python train.py --n_layer=13 --d_model=128 --n_head=4 --n_kv_head=1 --head_dim=32 --d_mlp=512 --vocab_size=2048 --activation="quick_gelu" --norm="rmsnorm" --norm_place="pre" --norm_eps=1e-06 --positions="rope" --rope_base=500000.0 --rope_fraction=1.0 --qk_norm=false --attn_scale=0.177 --bias="qkv" --tie_embeddings=true --parallel_block=false --init="normal" --init_std_qkv=0.0442 --init_std_o=0.0 --init_std_up=0.0442 --init_std_down=0.0 --optimizer="soap_variant" --lr=0.00543 --beta1=0.95 --beta2=0.95 --weight_decay=0.04 --lr_head=0.00809 --grad_clip=1.0 --warmup_steps=200 --schedule="wsd" --decay_fraction=0.414 --decay_shape="exp" --final_lr_fraction=0.0 --batch_tokens=32768 --seq_len=128 --doc_mask=true --train_tokens=183900000 --steps=5613 --dataset="wikipedia_en"
Each number is 500 + 40 x the weight over its row's rms, rounded and kept within 0 to 999. Layers, rows and columns count from 0. Numbers have three digits each. The size before them is the row's rms in percent of the matrix's.

# layer 2 MLP down, 128x512, rms 0.242, rows 51-101, columns 384-511
096:559532524438565449464472481490445434538492466411539470497492466514449508521531509521511563530442497508454414496452471495480491407482482503492523522499471457468531449501463491518508512466565481509494483470550443487503521497636488518494426510513471542440546533509498519470504452507490454495521501483515504490519492506531459555476473527486484510591480500416462468424497484484536513471486
102:481458435488511535485549419530497515448529523530518458477574521459513534519501528600431542469498424442481459493509479556464468530462479467438453489564483488517496513497526505452539515469411505471532447550491470492507506527535419471555542524525525481500508548498612463494563541390476506553482449522470403477501491498509455517515489487503540517487537539482520436525442452462435536498551
097:504493458551483479413527508467457522500462536531498504547456513467547543514483536385483545507532484489441480453456490517504568489544514519505497500491499477403504573442593527526533501423451482511559497517548413522503393429480451509496438514490558538549554537495484509531479554493475526490488451565479548496516472458478435495546453518558496475511508461468495440490493513472486504547384
099:430493449441509460592513456518513495495500495412512466523473508549543439518488469494521494540516480524494536479597505526459491516475480533476504519514506578451490458483498512462515537389492594474475491459527413526512533547494465541563419475535479486558565569532502547529474519452524545438580504530515557490515507534387527512533477572462555473534503458526419535536491530498490463477504
101:458476546442455433540490493530522472502468507417523545426460433539540457411495516460482541518485455499446426552493511497430484542433451485499455536539540512505522496472526434484431598426530606497473505449523459516492445488523484360431465530422419540493492559460484498501511441461506482434498484511480587490565503555517498490504509468503478444485508503506545522520493472416571456476443
104:461463501553518486511547479437472479443532466539562501467531494532514549448492456484444434613516525514486541476454434482523496527470485485490480487555431550555496511459467522494468516491436480486461497481451466531556574486542535518503568514471488468494497481472515453551523461497521514511511538487497482490537508526472500497479454560452486502543589554454569410501512527416414488494538
108:537456481457451408461502465505469391458512521465512529489498503491501468522521497463477507483497481468535533489546489533477463509512549409495418488557486482500515498471455509479468499441538470489517475476544497447481495532477475511423458505480516464412445518491505496469588545473433488451475509498513491459497537518496456553506495447447468499539435516537586457483437475516473485538504
093:496429516523497517454513509536479478547503532564473482504511512518510522550533475526490538455446537484444450534527540485555499448475475427478558488477484496502451468484520506487486481504500533454513449578454524466518495533503541479526565508514574488482553529452500527487473527558488471584432477499572509530425447606483482500466480530470493541515551545489485509516494511455448458550509
095:515459497496450559509428574474449431551495538449500485468448472438514490428477516534458515502464445454510499505530473477449480461461468552525469474458447424483478497439491475547485543473479465502476452522486532494470569546482483513441481493487480463461470507499554455460531520471442498534469512499538443537471502476533464490512387543530484541427532456516508482457482455565474523534486
094:466511505609485433489423442538525524578430524536518486531554463453491463473520484469477487464527435553522459495513498542467551458478544475502437453473442485481524441514482483542484520409410519457512435513441446619556503511488437459526462485473520419528519518500536524476505476447515518484565498471529471499545493543500436567530499513543458486521569559561553498500500401479465483456540
105:492525499530501482459540474493551508492555520579501542537542437531515495487534443567520539471523471434569476484491487459506544550503481477492490419437499526527546498491505406487471501469490560452521405486465461510539492464504596480540517459508476566482519535507494441541537522456481500503505426446452461461482505457578497507524648481425543574494530594555466476536519489430454482472554
106:453539521482487526552545489515451534512509546572427499497420565495495507544560477524521487514449490504499520476459548538485465497497482468432506518532424516527457481555495470438550469499547406595512487490553479515566444519474449517528597484572490478483488544526543528477485515452562525485446434565450520489488467512521460457476459480515566524438480527465440530500557505507458490508460
105:545514485415506504483536442493458490510462526456587496554488570490532593532520544553462605450487505434481459496541568499478525525507482399514480500507515490467550523493503485458542484525477464449496545473508518376466548493467504494439524509472489469504508531508489476420441479505532458509491507504489475477485458452508518510538461457456558512528618505447484523505432512370466463524451
111:530473512510508444534474548473410526562520465458441463466596414490480493512431545523492521505456542440480477515504474537518514479524484605594542517500513559540502496507496576544572618459512446550519560407471499512547496500486505453467484522514501430488542517532459440464502499470525561500543464432530493453461490441443526530470578448516459464582508526447485532457527458458461548559525
099:520494525482438542462463481534470474515565488528448520521499449476450478484513511447572514459445505433486558524451505554501474498549531510451508462498474474501435522515465420535476505454540504481533552463481483490482519525468510513510514424544497547486524408538523499515404481516537491427539521423517543452557535526486498480522508559451453525499458459517469463446464490579518497423510
093:453419471541482481509511470471547471489464483461513553487565500537509454588473491558589444494530496487572447510524456483465456502494534473508548464602453533540573467490491546529504489473535469480441470494579402443500547497439529458500430430542494498488513508500556430454491526471511505526526446578452436529433511424521484531494498502543487455535514568461546506514498473435508483505502
103:516524582500504465427493455567536529524454453500497488507501470466472554498492532436448462550555481464510575548482546471522483528525471546527511525473522542515489533556549495570575403471551483418575502495475450582478566535498469575540515489473517544470494415485524449397499454482491490477554519474508529576520508457493466547541501503525447527458549470544456535492493488456493475511541
095:471476562490487525496495533451508529554481454502511507508560438578473558471476557415449540564477488414530551490547480566486457498500479447533495538491583463579533468507508473518482487544472462414449515472484453448521476536459503468512454436476433464463549484443478532408512501487529457511536484447513576572436477540503575457465477488493572484495547494463536552477497542538511511547486
103:522447538500462533526504495520455492481459449540478490535518491505482469521482422540438559492489472476522531521574491551533517473501590535492521400476564454541523546477486541444477535457530500473424585524505562516511509556518495512511540506498501492480533483448429544480480500506495441494591465566448458563491508458453467531498517508513484533483483604508512515520465518514540505463522
097:429533539603496500570530538492504548520457481460523521516498548599555524511435538504530472506476471471570507537492517441525495482548565555525544562528466485511525457452485497517523506485504512524517404402498477552488544468447465477519529532508475452451589589465513523519455478518546459511429428509528532545506512526454480496506546478497504474471534495540560530550551513526507543477515
102:608451510463453471525531557513551487498487488514420541456493406510500516512490558454495505495557512542447539468378473477451518487502536524439561493565470517504502480547463529532503456558427574485513542487583469488488585508476471550513453488455535577534433505485485505512545486399530517503551481491506567556591462421488473497512514538502470493529511453500498551486552545508480528425497
095:515514493482555450516535528510467485490462523539636531427491520583470470514495467466486472483529508524451480456463512459496515441532541506555489487518513558490461488512440547505485503542475582500449497479483437474466516561493445495547541507526566470504483430534500453524559521496559477553464481553480510526515465498492455495451451535527489524490462447493477546482491613521533482495497
104:548557402503518557430520477473496523540470470501494483485470520505544550546493549513426485501531540501534487484495505572419567490506469451462509493519474518445514511478483515493530519479397528538543493498480434504463594521527523509568478498455463539470456484501475477526476486485557510508510482506524498454515523484512533488464486511469401553466484536535461469496566588519472561528466
101:557529542485513501380478454497548491465561483522588515512527419486508513514471507468473425498503516485468488522494471436521538481413499492509533515500402442533446537483558483473485460571463527495465466423503524544505527543498422526444530477526523480531537532480514572542568491469502499472516519516408536496486508525491515522577550553445458547414540492563536515448465541489489454490436
100:464466450506443496553525516505461493535455557587516535475501492530490518532411467551465445495594444460494552547447547518492541593471480524464530500491487570450468471509520491487489519528455448526543508533503498490528540496534495555488489484452461495468418490545502536544513527473481496514406529558432526414543472576472542491515499515502454524551516534529535552549447520544532427461563
099:484490504479492466550462488474492433554492459468511519490525476497507448549523527431517520577495505493517502438560433467496554426508479504525574532480487496419456543499472563506508518501493503479473539448508465494549495435424408519581527530460479594518509529537476611521499414497525522487562535459523541525540550462452596501493571548465513504498532499514540507548444518576449421538477
106:541530503516472458504387483526457552458439504509501551532489595499465474459495449450425478494483392475494457518504555564517554506490543445484532564488506461445516478540539466420499447530456525448461495532424554508470487513453502528489507492546440473571412417458471517429543418520501539538558432479480479501546461515473418532461531502436452492507536547487580455463484489502452462509414
106:482492452497528520425465457432487467476589469451496520434562500447498490502444536506547510494484499464463484445482511556529444454508451504540540452467544487493542517574540510464522483457531524500517513507521541490517484511458575476500550532537450485490466453552537445575496524485548508553477518354572528500489653531459514407503405447571536517495445471528547496446496501554482519472503
103:547551544527517488516466471499483533508470491552512527483507453479482484430470559551504458411455493472496509480547530494478467495542614508445484464508473498548506435506451541558476493550557443462512544468539466564444531502469492535468535575470517477483453489540502420556540461489542488475438520480530537538429514487514544552542505512444524494553511462519531531440499496523503479489437
098:525539514549461525512537473486480535517477494502500589480453394514523535483490489531537504540444548582438452515489520423469463556499497583495506470531478555496508535515504512578428534558576498465442473493507528433533550427493520497568524577523391478512500461456453471478465594498495533467472479451483465515515424500488499464587507501449425546518472566512543504489523550456534517544463
096:486484468506439482468488528561473481446488593471582496528512522480498525488463411441509499531526519558482521565453545551555493498593530577538473468510553572534495523474495376538488434526545547497493534510498511490504403436502540559519506506579448514525501481457485517462519456480527486519523544584485587557436463496494473493526544518465498468496470557498467476493494561497467488580514
087:474450463573412487583551448508444471530491424527521463492487441495495485470503526490538467518481485546477484488518540540493475604470532483499488572504554501466603461491477511417502531479469531472484577492547463540572519539500472541542488586490514484530448567538472505512441530540461435525529413450473472484484466453488472534458541476540438418451528584516491489499535541492563491427491
089:466526452470507482478500524542464552492488557444531507519510524572461594488518432418518586514534483471583504493513478511456444498539473522482462499521546474515539569527477523513476439554570474511556571477482526497502523445476495523534596527491487502478573514464490559501537456521560415531503608522486469493463511566474485502465532578503455507544548541507502522503476515427489539503486
107:452477456529536519460420490452446544509443465518504413485569547482493523416433476557438549508536431515477481424502579493457552447460489481483495523471475490497462521470483487479460495500510515472500511519446481465434526531477485535519477466469538495472443518510491424496616493468555552490442478475469537531471482480597525448434511534470437460454480470474487467471535485523477522505485
100:526552465506507506553516469501539545488550471452535588452576534503514532510571496534485444467518467526541500476584524533438553541471538436494472438477479467485529535503512505475637465480534460472504482494529506526546558496490496480531542493421540455536499470506557407450565496442501489490510507523495487511492452504497459481529485577417509514455569537445430564513605496528482500583438
098:480503448550525513517513414499471566479463464481487512552522530510505551544530437485514466528549544454514481450481525452537459542448514458463565474526422507487533463546510545520511542510498473490471547472549574467559512539515539524535453504553437634496435448486520507519468552484471513534548502443548540449472481462504470484466503488553515534452481519546563519450531511533449442506565
104:532477549507495535406485462470439420516510470504532476525499466464519527510519469521517446562454454416579561488506502403529510506467488552480440486544425527539474555521565499524498463534477463460538494527471540457468574489512482501488477499512560549508490464490459456467451498444518547491482491514555577509462475458433495490575508527488494519360586487520506430528470479539526494528448
099:468507490519534583481576472492489554515491475465519546443564424479462496525553549513530510497527528558575561543442545538491551518500515493445468507485476550548466477543567532577504486537509511524483463476471516521483445501489467482485578482491519498503581542519472519536570495569504492485453519421458513555565572533534460463506532528538481497478539458478452534457501459452442535425515
100:514536477455509494544456455553485571475436491449530512420515464474463475520507504505498489571529494508537468550448454532463459435533519452516473463481585473527423546497528496549517523511457481507453516506512526520564500432586519461479483505506537379457482532436484495467508499500453473530564492545430523532469607474488502447408545473415504471441474483477501469604498498624508525561571
100:532502522526564470545502485581506575578501462494518547494497531478502482485490461531476537436435534554561530491441578475516490474506548522531508460479509517508568540492508455476531471549498500480495565457495520460508482515554563491556502470537506457566446517507501545504475522523556507499457483466462504568516472586604510551528458494457440524512494514539413520516496578515489513535438
102:482534473481481468517508513447528468442474520455485522553476536556512515536496531499404572467442482454509378495516531473545522493469532528518484513478539561481482579511505501501535476417469449482498524496472508500509542507568534495493544555510465509544547464483524466533359478488546528526486527488548450485472547446518461444516511419571475503536514454480534489512541491402539521482502
099:485435488497462542453521495492457464501504464467537526517543475390534503442476551478505511507505434457517427510498497502468448459450489524499544464419496449517483507569453518515506434419465555405505430419444495500459495409531569476510458486526479491485510480500423527478408474507463494424595515457448497502547490555430476496477528475477463494555418464490527480490522544480478455530446
110:461501565523479507470472480540478558482551496477437486574553490581471513520528386445407514488507462486520470556507559482526477510545466558512511448478542478474567505510420518515440475569468475463522537477523601459511444475547480522538545507591456570547527471499437494554417531450472527399538435545510542527589540494511496524502502494499472458509488458526481492483475548480563466545445
096:546589449526514497533511488540460420485466456518576527462442486585464480521489504529464527529493506456483561511493380505583507459464525426522501482415508485451458510505612479450502487519526507491477528470509459466466464474406439523503470470524479502484477520505429435486510493483554516549511481516493513489533487499454491494514522598463481521507553484512475462483495475493501451505467
102:522531516486484471469481451499452591455485464506490565481542464543435470462437479514462413448495499497489443370487456498536513449443470549491487463457445463495504508485505475547448488490433481507554523502523496496494504473531518575492414497499511472490508534510550523587457442515591483468538509572461492518544569520475510450538590499518488534584475475505542487425496552436474530508497
099:520485481543429447516565462532486479510451488475476525450481518525461506477476499477536476548542479514526501472504553484513444496449537487512505521556549374573681503486525501545477550501474509508445534486509475579424549615476468492485430454555548518480525517469451521541466476588517528488409483467469560484460523532463460496512443504559463477535441436507567489552457574509515474531496
095:495455514558496475500532477529441531499527508508486514530448498440504529495520457448501465580550499517512484531539526519511477537519441523550509528503549504456499514526589567553500520461543598520482540509464581510492507483510469506504537451547462487524554532499584517499536504478484462563508520514495492511443527553466438552444512417517521544434439524504466496489486487475494501494495
107:457466487509600506519509501526508499388461487506384482478445481553568533452520416451492524561469456534479486479500456595471486479498469518538552551505539430431526578411471514469508481554428455512515554521486463483489475454504493539522506425514511525452491492541489508477571573438551484492532487471545505476466477482470485486528481528449455503452485545499502513554591576488454432513466
106:449503500494539499619474526495479403582496533454482496509493539471458502465451507501421505544491534449525450522539500467498467531534495450467552493527468446526559531535509511499473453557530621491553471524572573480434475527562454473519499521564551417483462509507490476529554566546492551555492562552582511505482521525549461546491507472516449537520477455531462426523466497493563493469507
097:450514537558461459491537490462545447559541503520533413469517532434500530475572547485505522527513529438462496532554569516472491527509560509550505469515454442568504485529461494547479484501510502449482486522579573500480548489552517531572496507532449492549566495515497459508512462427536491539474534391467414455522496517565540565541511511529457475517457502532441452456482508491501553563486
094:585574531475473488544531513467489503521567469572522554556459505520463539475538531467487507505448577480531514468501484506571523526518610469520527453504478441479532491528530512456492487560551455505460457455586531520425469493515480538501538523477534530492573484560517471525474512442569447509440492451512448530503506501488524514503556533473513540580533492513451541498473557542539478563462